{"d_model": 512, "head_dim": 64, "activation": "swiglu", "norm_place": "pre", "norm_eps": 1e-06, "rope_base": 10000.0, "attn_scale": 0.125, "tie_embeddings": false, "init_std_o": 0.0, "init_std_down": 0.0, "grad_clip": 0.5, "batch_tokens": 32768, "train_tokens": 318700000, "steps": 9726}
Each number is 128 + 24 x the weight over its row's rms, rounded and kept within 0 to 255. Layers, rows and columns count from 0. Numbers have three digits each. The size before them is the row's rms in percent of the matrix's.

# layer 3 MLP gate, 1344x512, rms 0.0638, rows 742-796, columns 0-255
104:142200124122102119130088102100100089138138113132146134107119159131116150124136135099175107154136155152111128143137108165119090151101122138103142139147104125095118178119116107116131117114113121099141105160101114154106144161152121094076123126147127123138085088124164122114147129126136154140154138130107143115170140107130131106163153133131183126123128125166123076148101110127154151153180109120136144171134141119156120098138175128133133097117113092139141128181170178170085095127139106126107139152146114175094100101170145089095116076141144138124115134130097139129096131098121147156118144122157112119160106104140162092111129149175110136134138124152072086134147117133128137112121126100125152061121120106146145090173128112159105137115093098095111108142073127131120083144129149
103:145125100096145152096105142102127074129085162155115150098140078114104149117134144139141104142125168147127097142127156146137151115090113168152091114131153148159109109141156112140128138115136129142126121117145143101111110147139149132121116128108099104161156165108094113108124110125114151127144147145151122110101073126113119124109068060110146114154150124129112147140077178109140159144127122167127083116107143148150124132141124108131135164122122126116138124066143109122170133141118160132118086142101117102151131122114139132144067133178140134105111128120125122169137134106141098145080119111148151101101137121089111121147149120139131128105169107110091156131128125096105139146103144160120135102117121118092131113131081130112166171162101155114095135128097103172162124096146141
101:143177172119153141119124165128118133091129097120131127132084129113106121120107127109109151135140129099121149090130150117108102110107094142107136125105134144095125160068142125153121139104135120159135114118153179077131062114126096130113137117164141107135141125150127103110150134111120134083070159124134139110127081164133131100122143098140111129142128118105107147116111094118101113143158158118151068142174161107146096163106174147127127135128084093150150135101124108101149111137140163161150153118131100108124074079107170131104111114148084126128124135113181100126141121073125104172107152160066121159134108134144184130111122160114137138115124116104120161131113102100134137056134116144122137110137158123120123130137108156147131142176109171110112133133112127162133126105126167
099:159137137163140161121142164130117160154161112127126096119126128117147119099170104147095115134130124075104115112137148112129120136171149157103141159114113156133151152094145120109100149087160137106159136129102118130146117104134108074137164148120111095101121154140127104130127128113129130115134125165133165132132131102122122124135124134140146135131161160128107183173134141130157104117138141152051143110096147135154118097139104120090108154128146102085119168119122167025129087131090120142142129085104116137177119163132158122142113149151180095147130111112139095110140142118147142118124113143132157149109120149148139134131151120090162062134103112099157115134161155183135128117086101165147115139113198160124135138141152143126126111169109148133109127109107141123137171097174140
097:158129143160145137139183130133125141107164126120110119181096140125125137113119147136132122146106163106128120146136120153116141105118140142143116138123084170168101117080086152106135162175207086154091099174142077153142104097142110129127106162113136120120075151093171066098127133096130134095123171106144078095113126109145110143110088119109126154155117108128119154091145134143115132117138153122132090107107125123181111107076113142139114116165152113114142081138134121105134123126147120105122110154164101159120131107130125131112101146134133135134099171138095139121166171145160139125120151141151105104128137142130171139129133130090104150083105094135094109104140147138136119162090134109122130132160161102163095124136135159147107154117078170148126089127121106158099158157108122
094:127140119140129138139108166127137100119098127096159174116119145139127092162126132107139099131132130114166074151109113087166150113198086136154101133116077184157129093113125142140097140119156127094125036125145136119129143119152090162131139134125114172128141141154129135080147140103116111112106124100104156127128115159126131124067130081127135110161133107135089123095115093089138135123157132093138118133104096136105137107106112135134145079160117084170123115150145092123143149109163098151106138151141160137143126121160117113140128148149122090149115157144081085116147119133162115168140154096083127133150098109124116118130117150099115145131114149104092144152077108108191143133107093108100135157124174093140170144154115151128130127134143147127107122104114093139131109117115123
102:110147129125130114095150147115155110150135100134121110112096125113153100114164140152168138119125082118104128138148122138115116142096129154130130130122116121153113166116146087159123119110111158129159125130126130124111107138134160133136125157159132112114135129153120111142143100145137120140150101101101151138154135139143147087133123149171134123130154116142149129119093117141145154161134132197097173179148110151116115139116139164119082136164136095127113167142145148095143160130142127147143104091133119125121093092130120139113111144083127142152098119142102149142141136137084144143133143133138144172157137200139088117139136142149092165149144115157084085129084156147085109159105128138177102167079129093128126152107165081141155102104102124140126056121120091142107116074107086
097:089141124103102083150115176161157121115161134119146115134116121140141160102133099099164134188149100130102107142127112101064100122153144148128094146147125162156142143127091146131111118125127108116142123136122155114076114126119118125106202130131130119121115146078161103196146159153175118109103113181103119098176134132152162126144156126135129135090151131124149106076129118117146140160145096169108088124135094158158113123118111114105114143109120077113076129166162111122126141145143091109107139140138187122165093097106176157121119144130119116132117110158145127132135112146177104131131151141136135104097159153145146142176150102140157151106148137136141117096112153112144140154071115105149116049140136137126144140148103131131108113177122135175105142160091154138117092103152123
091:157131102137102104191131132159139122099125146147081153122133131144074127129095066136103153095103100130138107135097112114092162100152174147162144070115154156121125136120145136147136111106165127142107131152168120154108117144124154144149084135131155135148117101126095122123140114133152109119149095096161081127147180147099158167093120123115102127116134124093124126097123099120158180168106142101144149116135127187121140112141105131092138178154137156089126094144148139139150174122099100136113151101123115115123140088095151094130153139115189135134122108133116137135145103097135137109133167079128166154125118108120124139136119110102141136128150102124176173164105131081120096131103137115163107155113144163142140084170118123136124113135142117148100148143105140131133149128118095
095:125114162142132091122139183140110078150117141125123151112122152101119132090140141102174094150131124089122146101137123101147163139170129115110124110156120062131157153135078128146155113120105151100119119114109137112141107139094163083130107112139120124081156090144130125135121121129104151133118126078080151064111146157122135138133102111139092152111132129086149152136142146119149121149100108126145153141145146173108162134204125136098101106134146127138131129115129105077097080144129138143129144150112116067115096108132183111164150174109152120125130111106150146137070143083165137110126125085105101142143135133126199119089105143145131129118146092127138122090132148081111158129154128145135134107134105172128132135154112156137160163127149156151114173159140144076143130097136119
098:110134122120127157148106130092121145143133126166122106166092151129096143161125098127118130129119123136137123153127104125111165142147125077171140094116140160141079110129103132093118121142143060135147180121173124148143139145110138116113119153108149117149126112098114149138139111102117116103125137131120066122098107158175121123159132155096166100130079097123105118136121107154129096159099124082119127093105134129105111180104121140106099098105135155131126128115101119122088160063131128123126104117119101145140093154158145106145151091079123159140080197119132097154118128150127156153108131138130143112154149116152125139118126035153149125146104155093170134144105123141161124187114150128149106093145158151141137130155128115106162098128104125060123105133164135102131111121137124
096:125117139166152114143124157136153134132100085128068099121080132141169151109124135121136085129116138116128089084120142125084105105151120107125111146177147161150139140128120131111183135096143170145109186140177144166136128109157106143120149122117100105147111143130069101099163158117166137105105124130104126132134085116141160160168103126145130090107106134149144160129129103147134107158146144120163112151122104101143114119108126128138148149123089135097137111153150082127154157150121115130157140144168162167160148144118097107153142135127110139095112151145130138053114132116146122147135130159146124153141135130144131155138137176143121104147136138130145125114151087114137136126132087151146168072094122117052150118149111115116161114135137136112129105135149106133088132087119103
103:090132105123149164111150125183122179130149136123138074110118113138126115107153152121093128138142103161143144096137124156116099187126163117105108104103094070153106110102151117104168133126117123143094113122133125131162108116106127148129114136106138128179118103105121141161158129130115103142146143116153166161126130104170156128115105169122101145126110134160137119118138112103162151132108133152132132139129127094144095143084133166128143105118145131141133131180124104121093111209149156099148100158129174097145138115153180179161152117159130121138137130098173152114131089143153117140181110130157147123182107139143135135091115127093125158121108108136125132148171176148164156123070168124110153135134145134146157105136100098117106160116142119075143109128165122113095126182120117
101:130104171122141139134141130108168137127141140149131123167147109156176111155115126139108113160107078133153096160148131122123126087109108113149107148085091164096087149142078125164142146148087127181137148106103085140093154161176117096115091149079130176122125129095173118101140147113159083129149166101155124086138181120170128127154171137113077111125074118101166149078117158108105147142081102163110186152133125165104160110151131100141127112149136180081124149128138124138082130130118130126121164147168108165147152134117113110152106120158139108138110130158147102150129120105139129164157130118107142107157155114168122111158144139136145143128127169119115132144112159160147174162128113105121088113150156135105103122140101109118121137088125123103113116139117133099127108129153092
101:137094155108117119147083107115168092140156087132135120117137137188133130118096090174115178166072120114097114124145113108122093130119087134158133100065154130093131145130103116151108139085130168141076141120092140099118111165158112130135102101145136166138128114135144118098120100174138132114076112132101138156096119132149167113143180115116117109148097115136128138140138146107112116105078158140172138097145129153086123102145118128133137099124132135132103117184122104171132153121142136150129158121147129077136136105184125129129100104140128148128134134163154147144152145106148135113157110073138083091118135160145181165123136148118100097103102115126146158141125091050127102135129121169130103139095131175148172144096136120102144130143183126112114107140112120106126098182127126
094:106115118120106126152139064079122126098155134128100096121117134135149145125148069111127140160147095085127113098119108177144143142106163135147113131102133137152062109149143118093084167155111112149147100154116084151123146078112191134125105128106148142178096129143120131154178151106109116110128122087092123111128136154095141146062125144131098142097140113111150120126132115138166094120091091118123141109130101121143082102163167130129143135116110173165114141141168162129147105136163124158137161152153140078144123102154118167087156198131163133122153104141095170071098097135157123168108130154130154114177142118141145118120138117170164133126107165154132123115165117153143154153154163168103128108134127158140170148122106120129130087140125131143116162123112141098134152137150136
096:134134140085180099131169140107151127119084105126106129155117074086140089137122142123155117121082136109106125167161113125145145115151151128127112136118098120123126092120094087127143099134106109094140120103087155117134104107131106123172121135127142080153142151166143115130086125120149120120092167108128136128136126156134156108140177140160108151135103159122157130105104079111101128134154106150128152175145105114135178129107159110143082100102121151118140159131131085129171096131096145114119136102129136137075122113118140098127146078133142166129122140102137123140154135100114136112138169118116143129128117129102164129168135101164139141109120092162141142123179116111125132100062084092133108115088110166081121138091092114104109136124140165138114123115141159126125079129126138
101:117117117106151102125175135111094105144107101136135110146098073159132167105149148149189146101119152126177122127116141114148121143101114162098135110110091148156085166107104166128138112130096109139098102128191111156147111163101126128112071113106087125149153110107152132181176149116113101144108142145167134145139144124136102097111138124093102083154114130136133141105113105121138150134150098106135121139135181132072109104085143154113151100127125164121162145155144117105121086168145103137126188191154139103161125106148163099145109102113122166135121151105120139084165173099121108166140129105161123148122162109136123121134120138140115133172090141166139109122107137121119100172137175128132107083115199108150130128106113104124150128127129165099082110117114101140138118099107126
092:141129126105082131127137134177176144141099159086140131147117081132158127128152122111080094104118115168131107091162136168105114184100134109108096153133173127131091131093110109164140181150152126115134098112151138148152104083089135174133152117096128166112112121094136137105153132090117142150116092165110120142116126128149097148132118102133121120161124143107166100105113166119142135089136110114102153182103177127122107109134105137140146175127147136124125133127115103080121122074129165149103134117114127126137141145131073113153137156120119126173149125106127113121121160107114075105153173121118124159150107139120159116153119176088133143148144117139110142132105150086114140120115155132142138173114140148137129114121144117147130154123126115153137105088148131151099108165162123
099:145092102082110121101119086140113144140085145143132162149178196146126102162136120148165129161131143121112153153130162137126144137168117128148096134135130152135098076144106108132134111152157084122123123128120118138126106078072157140157140128169151125113100102067102135122138114088141084092145175157120127136096134099156140123140135108134099123127141126115118174128141203150133107130119092110111156133114160151123115142154177144128154128171076108137164092122199152110145130121142107124108168122088147112119134126109104128133177105092089092165121161137105091124150140122143158167132148112113123174176126151134118122140104084138086123102180109096140117116181111135153152102105127151119099114163108124112098108127149126129133146160133137152165164158110124189112135120175112
095:160084170084138112128140100148142147161135102076085124101132160134148125119101113134144130141166150117158111103160117141138123171169135103104112119094120129157109123138115178119108090167122133133087114163158096112141109117126150102148087108151118075120098144091099081148091119147154110144126127128133140133128125146103133124146124117092162090161144115099117117130157148173128154170136128147095157129117126155135132111120155184126148142148114146131162113132090055162149099176121090120090152092107148128112142094113127170105142177086144106169165084168129150178094119112085187081111125135159158120137153120128117127144075126137141089119149113151121132146166143120122132137128147121126114128107126102112185131139118098105140103169162099092088134100089130134141094122118132
107:108163131130133174129148148094107118159128156155121144157115133099168131136143131109061132095105124108131096072134096130155102115113141077136128126139105156126130161132121097124131115143143163138115116107099089140125143178133131100135140124151164135120109127104113134101175136119134123179123099152110162146137119117110131166094133158142100106142142099149123125110104117141151123125129161128103124151140145101157128106169131137154154148124143141100156152113133117109103156125137131141140143112149160132149139108126168155160135103094106143123090123113151085150141157102146095100129112115131113142126215168138126120158128155132105108132126110103098129137129165135129122130066145103113155118080145105107125170132145128114109150155135131124148144132150133117117162129141124
098:116101079143114124155144106117111091111130103112151138132110124159124151132145081125079097150153060154110100126147093164151173120113136152140087135104146156100134125111082134129141157133136114115123104129113100139072152125128096157121123135118129109129090099121156106116096087141126097105162157168139137127159151108110144133153127119129094102090087145144079166135127109135130146106072130171133143109127119146113101131118105155121140129124168170156140129188144081134144096150165139137179106151061153138124124144104117139116138117133114112124129126124151136156041095134177126135108128128112155076101091154175118145158148094141117126154130077139156127112112170113153157097074121114123125106166108142104116140163127126140113139136130134146087109159109118130097177087102112
104:067144122122123163115112130121146088129122110158128170148112120140168045154125130126141133134108164126179168129135181116111122109112118128141111131121127140212156126109149142154119139137127140136125102109143156095109146092127166164106121157124112124118113080133122142139109139137118140161154094098142156107088112118167160137173102135169095123114109126153119134156116146136130127113165114126152126124108115103128116129107132127115146116161129129166110168151125140112115149095137134133176141136133170137159135124143119131151177169127089145161102111136123154188153164122115103107130167115121129139137096173134123136105143117131171128125130130088191108164134128145141153147149126119117189115130091170135142157122134093153098144126124125123152132119102123147056089147124076
094:082131126151129132104159117134125123141151149135099141117121110144158132105093148098134131155186167134151115103156107130122148155115126097134145090107088110132117127151166154081088149079104126153124104132134072126098135168113088125146164137184151126120097116173101143150165097108104131154096103166089123137108125118121114126119155147090146121106111105119149158127118136172148154169140128117127109166122133160150111070153101152120155150136094136111132133140128125128137122175094146094140128165114098127136119175174151107131176090107169181158128113165101083065138143133162146143120156150166115135137108144083101153120118143120128115146133117163104154154159137131145145141167152128121105163140127159099085103149123113135118126140168156122172095151114098149075154108161116
100:135093141128147131135158117142148104115094145146146164173173123171132144124175134105105103133110108119141136107102114097146167152136143126131088125148113102104139115141161077150140114113107145132160113134127105126110140123111128104152124128095139123180162125103137123119148176116174084096094142125095136126149144126112085154122179165149132141126152148097163131136149149153102109126169153152135124157118104157145131097114077119133127134132102131164139116092118076147133089161127115128132144134090134083152153199096148168118159114155135140153148084124113149152149110168114108164069076112121148149140129125138140143103125142133148132142161118108088161144127157127130105068094139117117140127117102136139132132092117109147113124131107116162085116083080170126120151149160090
105:143104185129123131110140091146123117142095115125103178161108138129118136087118081137135092147142086154149100102147133154134121122139137111134128159091121093134134133118133103164166099104113092131132124153145109139173109146137149110101154133116119151151122155117133114137136114132129135118159156146140168113124112129142095124139114091173145142126117067119157149088068139142153153130114167110121141114124112131158153076130157156164127130159122088123104087139126140151103093089081162125156088107139147108140072141153080188128070106144127137097120167107117115096138156091130096140176139078120150107130137168103137119133146108124161142122132141105101089105134141150101091164109111105155117153137101129127150107168133132143117135167140180060111123130118133126143130184163097
104:153132111124141142107125121121111152147198079112131088130085121113145095129157121129143113133112140141126111163124106124196068183110096125103105156088134144157154124118073099109144095136116121143125072124147143121128094098123164111141147109104127115135158077102132100161099108160165127152114137082132107107117145123138150146084173129143117152137097147101118119145098166160151133141123145109115136094124125141127133146120126143148105108149113099145113148152132100122101120152131108169126101140139116122137148099163165145116121107108122171123095174086083119108087093101116134101100117121104108121142125115147103108127196119125174114121132154097105135097131153143105164134175099114144118141129130094122130097145143126144133151152140124170149122139133137094141183111153120
098:153140083179152120120135104118159118123095125141132143122100119133142149142119109144146156090206119137148146128125133153134126145154111107128115142146083126161098149131090103128178147089134143134102159116149104107117127120137093149083141111131167104168136088079125171127128137130126150124117168154148115122143119119101144160118134126147184156134129129097089108121120114118118121135110081101103122184124159130076101125123125112134147149092112138186079126126116104151085103148106153106139169117110139163134177125134093134130164112108133122154093158141118128125148180103129126141105107160157101116144137095092131104114060135148164106123162171152091094110114115144123122124128162087125106118107114137191086145130110124119123132119126106136112113109144116103091075155081100
104:119158177201150144105110076106178138098112122128125095111167117129145115147111110112090142130102093120130087147135146118125144160123105086128154145125072154118173147102116157126122089105149169106147101090095110123129133083145166129151169135129122114112171115129117117114164139146138128118133165117130135114110119123105146131104115182122144124134164125115063168146105127160136151166094131119175148123134158157159157152171150148152087105109091182077130124113135105109148132116126103116161119128118149110150159090146091137157100151098096128124177140145138117160140134147117149132091107102112130175151133109101111143130124152144164097127104164095154162137184109138092154133159132116143181120179126148128139125142166085130140116129134119152154115089148146120079155152185141
101:112128148105118117144147136106146163132098121111058157132134161109123088085144148136122100100171114133127130105130141133128128063118104136079099149177117124107162123138110113154135131155121132126111081091140164126152116131134106103129106158110153119076135148107140161078133135096123114118110150096153142096123152167119156120124150111121119143090142132075119106138124144124078085111111090161133131136125117152141127093144116100113170152128125108164151090084113117129110096125128118138092101126109129170157138161140164140109090142089124154116084094083139107187098117142142137071111157148124132143124130099125106123188153115143140098114146103072123075137171167115083071118150138123103158105124099132102080158155124136085137112109181136098131139137103140104085101117127133
106:077095139153116131126104113109118105117088104097135115107181106089146139104137136127112098156150171130098128124134093151142117143114108146100071163101147099119163128112097118083139144112141165153091127123131142136131134105210106118092093096163166165055159138155141115138161103121110152150124078143118100136136115159108173181112142104092095126104134109125113126139098179102108103072094137111117102106130117148098161140149155112066117110131142096113115104119130118132113122172129136107118136128114119070118142094154144131132105145132129112143140150151149112159137108105152151139172118088125147129076160153132165103102124108065137149129137140135097147117093130110133140194166122189122113100148136141127117103103175115127156126131139130115104160162144078163140071096131145
097:110158131162117121146157135113110111182107166132151128122127146134133086120115210118152140142129119193128128110107096127161107151199140112125141116097169115159121128110125157179083128141128152111140146142130121125157141153116138104132128122134148115123122167106119115150125082181128130134105163093121156143047158120134100120164146129120149137092138150133109130135139136128123101111114097127172113144092092138128160107158156147176122126160111124168118125124146157141145122128147107084144159061112147109128115118154097132141141111127118161145098165092121142113173119176105155117160109146173114127147140129113142097160116137095129134103140128136110111106109138115114155085092100119112126106116103137140141097098120114142129124124152114135131139141117175138086105101133115
102:150167105126075104134152144127127089156138120153182146135134110101091136132121107148119140150156180123133128121130099120129121123107141150109111163099099101132147143091154094134106146143137155130143140146120149118172141119120127116153121107141126135176124138137120119128106112180091171132112171131178156093108103133141131154110109106106178134113123127162104112128142104133125141092101111182166127097140135104106106149141125110125110142094117133180100133082135132145124107116120125102147171158159128105119131078153135147144138110129095132113121132144158126123138156139131151132129159093180124130123140110096157139108130106126118099117103072122114123106131109098111099162139136113116099129106091134187132146173175146128123134106162135133149177124117114120101130175174158
103:133132181119127089165144160081155119138112135096143182102116118113162116125199138139134150117162106154102141140129177115154155122152105143106146089135139132095111130129124179143126135092129134076109101126128152101168099179127143122120166151116125110101110116131113094138140101133138161122124080120133144127158138129165135080072144123141129132125126108129080079150129177097103122181090117118128093147115157151144113130091110105119108113115142145142122140179133132151106140099136153117145129137133126145125095149125093122137111117120154126114105108176121133081102159071148096138142145118097119160148122117124131111143117121094163172118147113140130126091124133147118143134116125147128119127156116128134118116121124132101167131135110162111159135165135098104110109135116156
105:105177098144125143149139116098157132128090123099152115157123114124125115118167120175112104139096158176155131161173148133166114110138122160125158121097117122098102128124165096131157157136108147124128160139096148119140129088159089154129148120110103139107152137111079157084175106123121115151147071091097131133120143097138103167133132116079101133108136109075127105127130105124102157097137120144141158117136132115169141117122151078071157108130150159157113105154138144129118153112142122131164155098156119177106116195116118120093138094113140112119105117111098164148111167119176131122166089149109099127108138123114112096147085120095128134119103114136151113156133137117124112119134119142090107139127099173143126150131162102091109107126090103124117140177117127132086123157123087
103:113141100144143154096095181112114115098111147135122108093144091092156121163170162152142165141096131109174074103128115106108130094167153130121124089154113107146125170135128149113116167123145129128110147145073186145151141130111079149146125105171172135129142152123114170092084130125135147127100078166143118109115137139112100122109124136144145115155118130152134134152106111112164093102147102107175167142108112128195146178145094153103146116120145085133103153130137093130119107147100133087152144173123110160109111134127133131115123146150134130147135107094120120179162119100130132142109145130088071134101135108143104128133140142126091138092147153131146107162125165139150140130170171150099121161160140132092130122109114081123133114153101144131086178122163183135109132098122136
106:168123127160106147124101101107103192137123127152144131108160091177133117127123158175151115177154131135132058092158112134153138162173107085145154135144147135135123107110121110085133145114148162121155123109117188134119107141152116170129141157101095134101122158123100163126087123145142139092129180177134121121122133122134140158105119145150100115135121116150141105088112125160149148099097108136140122129085131136146144150128129136123131088103160128129121142129132155105085147100136139106096117119130103127130126132127173091106106141141096115158151109117146137171129113143130106131114140131094133179123146104138097154135079167174132131135171114122140168137193127168117113121114087127116120095127126166161119137130098147116114152148133133130130132177153130114072139060154141
099:116129157146126154140137106133145112125132147103094136102110143116173120149101142094152138108084138115109097125103097131120084171115102079150174132163141160147157110122129100111124164127128122140146157138093123162134136154148106163112097084133134162099133115119105114123113135120121133121126122161132135129128079130130149140158109163129107147129109113144092123153100128133114105148130095145119153112122142130098136099120121138147104143157107135145172150138126115145153115139145126180109149103135106059115144085094126121072182075129125151136129085139158115093126140146097105155120125185112139155161168161097126166131137137126137165111126159156156139140121137135100126091132095089100146137140124096150120115128138140104116134107126139136097098096134144187150105157135128
102:151096160142112101152121183096086117101104127157106142138105115109120105138136108126134136088119110126122131107133143103118145104133122175128081128095158143126103165118116130212149103098133154130086149118070147137131145144172118103129126146127131151137104143077199144130158161168082134128142141074106141096155111140116129135140179126099080132091103143087143102132148106097120129110145105144166103142174086111119148112132139108110129070092105127136129157132183101086128165098132098148156129156096115148140130107137121123117121107172105126141147149142152120124081144137135109128096155102185130141127126143087138133137128128128112116139160111130124128127161105127112124162090129102139142123158144124121131092145118074138109159097115097131123130146127138150086134122122120
094:138123155156141085103122122138080109096103160134157152117112127114161112144153132152150107100102116137063148106133109139143144134104151122129103160127093093156090143093098156129092125109158170065119133176098157122134142129141163145108146185119105152162143156104101119117089108131109124126108097140112138104100130108100167101172138105129087116128131122158092108092146099105141170110137156161132074139115159151109091120116140112123133116122112154139162130146128078164116116114105122152119108058124137126150100127105103146123143130054122106112113134144111089153105137076132118126133108104122109138092096138124122167168155111135112138148096175122122147142145125141090147126112137129128171112144135136134149119152141110154124129123108164151142146130125126159152117183137137
102:137157114132138169132118156153091101111107132113119082129134116094159132104135115099178144130112124135088090088105123103113142129136154112141132143130109117109151132121130115133124131125102132116095132142115154109171177129144117137152118120146124133105081114123121140113106117089166167141126094138138138111144165143131094133102173147078129155130126099153147128104105136153139134143145158168170168131105107117124136121147127122100150111175118120160108145128123122157071151088151087155116099106098161104061141140130159165132106135118130165138154090130134139150134160139150097126108133106113114120166137064119120138086122106121138123151101173098097105131131122113120170111104164143091145121158122125130135096170161139129133097143122114121112108117199151132089129089129120
100:154139139148127131139135197116127108097114129155139094155127104134161100155100168130126111167132137135131169103141099097154191171121118133138107136131093107144138101111089090168142137122106101104133103145146133128118119114124123120103100113118164156167125129144142152121076128137156089132157163140126133126162113096170106117116114146129114171119137126142169114097135136174106153129175153134154137130115115141150168150150099135103115110103116158126127153106111120114119077086183119147116099136124115124141128103125124106117136121119131155143107097126132148139130185124121143069077153135162135122125132131137100135132151129131109153130101120125140131105106171128130125118116132173116119135122089122114098145140118132100157077111165140141099140142145115126169111120130172
093:111138131158117175113139156119136144082141149108145108109126119116134102146120139157123145103135160107087154108180129087173157073103108118101141111148120101146109118109104146152102144112162129154096130107112153138115125114103138100160165116160153126096148169144126112145153120094127121103127140139153150111112149153107086111148114111137138104140108125170149126115163156174101124124111117125142143123163173115108108109150140125124138116122126146101129105145122102124150134137135126104134132143134083124131095103130154063138126152130106168114155133159174107096137106141104120108133127104092142115145141142102127113150108141159132142134105105082119131129148099145160110135131131155169138116145124157114166111156138133150111124128172104125116165151166130109159146097151122
104:091122118110109125107134143120133118156142113116165138103155129139093116147149094129099150155122100150127169168131084120114143145110127121114127167166080130135162105118164140168139116164153128125089107133147127162105120150109119142115131092130149120160093145133152119140154083140153120127084103168148124141121122124090079103163091160092129130125083158147165125145119144169119126123134105147133174169100127144112114125111127095161159153092143166147123104118139122111149116159104100117105111166110134145170127111131116125121165164111104095104117136149129129120139091073130089120115153120090157198097163165162118125132066118091166143172112143121074102162146142140129111080139099102115120118164105135070142126106115098181108072147120122106111112118141083161103177090148108
104:108120102103124108187164119144113163110146100121101084132102129141112174136139101117185146124118172142132142122125132085141105100150109117177170130131128115118169096114100101155108092198149110127136155145130107128123160186132153139134140115167141096095132128106113163120122114130112170134142129114091162128146130124096128130133157115078150138095153110112152160129170068130164114113132090135136120131111142153138089109149162151136086152127144094135112163161149112184135109116190154090144135122142158144126098132119117154117176145126137155142132123130116126159119121128119106122144155163132113097127166120094130140100162074097151112113154082134110076134126136144146102124147138127097132117145152133139141113063162101122139129174116121142137107131156099162151130119150120
100:137098119157161111137073140150128100133180158164097095094181111099135155099146134158140118178129092116118104098115123094129144123131121110104126156131126119128138099169140116131107142078124131114097112099169131118128094143138116102113122094124133106128175138096147129145113129108150178179058122107126133133117121165064100114122080138122121122151150113147102113132098122122139139148156092128137120131106058134135130121140136127138161133119105134141157108132136147101117082118118124077166127124158177141141133150106086146154126186152160141127153116096113165090095144111166132134148112120118099122137148128107150128122136129107094158089129102152116168146124133083111112122166157142133114111110098166122115098120114146125129097137117079097104153139149134072152142139157174
092:180154114103161126100151094154121100108117142136087144119146157129132138093106127171112160120138116118157149149150088127170118098126136106121119183082149062139124118100136125127110139120119151107121151151106139115112155113116124118121151123134121163043114125136129134131130096147147098119126108157150096177128157195133099107137092077136142133118134120082171159114130099113095123142137144152141106139131123126120103150113134115150122076129143096139136119134161125127137144106152111180123136135144117100113128126133127182099137118149142127117141091098190116128121098107132132165125103082131166117110144125126143148171161155117122126103182130135141135095115126129095094142118148120105119159065101129139066112114144128159156124130150129166138076107165089142106148126149130
100:153138127124169071112126122143151152156180149078099100138130100112147086124100103123139145107139159141117133152126119089108115138102159082125124131074097129099180107127106118160106104126144105109152163134128120160120097157097114106111113082162119153130106119131127088139122123129080122139153105110126135117141067133149117122122136115177158131137155120088134138146109132140144126110134157143156139109148126136105106126136100088147149128128130119085120113164147082160119115167144180110161141137094098102162130116120115144124128128107121152126122122153158097107113168149170132100145132159160138110140118176095140135158119141106107133101116098162134117124128114087155105110179100114115088131138167057119140109126103116138136157102103119147157116125119089150163126126144145
099:077127112165055107140133133093137097140096132145124124115138152121107192122102127138125140150088138112148131120110135162115125178096140103133172135102138109133111141168170116146134141102106114097115166118155164133114104166118172110144094135155141131122148120098096109094146087143108107144178110113094111156118104121085131105132161158094143081132124148094159158137161167116109099159105121116180110096145091100138149146119151078136112111091183138135097116161127114134152169120123141120118086142150106133113096076171113136118147088108092100150107132175146141144143148122165174172136081118170131113119163137117081125120127128088138108110124116107130160116187090163125138125131102113115149117111137118108157143098120132153148161093120155159142107142130125123078130136083142
097:091147097172133169112121113093170159137093154120088114151111112093152168111132108119142061107147121123117121113152145117106117120110134128141119128146125163170128115085091157126117105111119163113145092148148142115109132124116125091150111116131120154133153115118119120180103194110134156161137114134111138091142151148107140108125132140124109137092138161114110122115132147130109146089106147138135143105088122153103123133137130119178154115122154135106108110120147105133177121115173155127119096115174150129084080100116172102129084115093123129133141104137114135120160117112094107116136158089111142117148158137129157093104186127117143160156125087139122110092152147139117144143193094157157147116063110101117107143107110132156109151157098130106135120114124182135124080135128112
101:147104063135111124158082088103118139123173100118119155159095106167106129141122155123156142109158074129111101077103119133107117172134154108149128100113095142143129142125070094122131114100117154141074091127129090122123114120117145136137133138129160092102144141140110135126098135116159122117112120135084144142111151097165148122174083068113139117093126111110142117119142136098160114118122092124140143146146103126099135193150121144114138141109159131106141103135139086136093110144101118141147112125092152160125128080149137122170149117142131122142145175117119118117134114101131141128115083128161144098125083113188121120117144085201118134127110110158094117129143144127148098141130099091089121106120102117163099126147141142133119111155145115106138144110127105105142151113107132
100:125173107164117121134117122178071126105131125111134075058113154129123149106132130154137143107124130131111171118084099137132141163141102115101128074119104098105147120107122144099130148151093138118164129130136106118133134144115166112183123124117097112121172155142133104151098116150108137097146087159143129149116125114123121108139129122143149122119132118113112148155084144151104164162114106116150138156117075150152099142116154106164134122132168121067109126160132043167122126107142123095128089133094145113152130161139115148098133132106138137121128176152140134128124139114146108108149158157120134122145132170156158162143092166127115114114147096166107136136128140124142128109142130100115077092111102185116122095078071102127132138119122104123134119145124131101137107123169131
099:136135168149170131176107117104102112111137116062104130092140125112127118095108161121108111131094109127130113102123095118155130151114113091110075123087162114109128117145135159112143137110123116130114172109168119130112125141136094146131132111160122097121107107131083137108153103125120110149128136125155122140078089137150114163122140124148111122090089138088146159165114148126153137122115093086076135097125171110148175143109119109107119136111142156095111114113142110119182098147135162124138120117102101139115172154101129130161138144121133122113104123137146143138117115141104111122155145094160168159130079146125131119159173112137164131094141121162126077099141150109150162131141160152133169159141105198139187113120121090144122099140149106133099133074133104115131115102099116
108:107120146125156116139130168101144128134143119132129120135119106130108134154156129127113100132137111146131161141137141120141155151171138110155109191148144139108153137117140176115113147140110125108086118074087126132115137123146163112122164147144130155146162110154146123152110136155123131119126161089112114067152141123146081150134172146128115124157147125130124108088129126086160151150106129094118119142070119150130150144113131156131104123137169128101114127121110123108144128079178120135139105114127129121108168106141139130161160120108094113129114134128121157105150181135154069109158169120131112107157126122131114142144100109149141137135121141157075138120104137150119154201083117125102133089137114128147178150114148119134124142129119173165126146133189116113124157135129100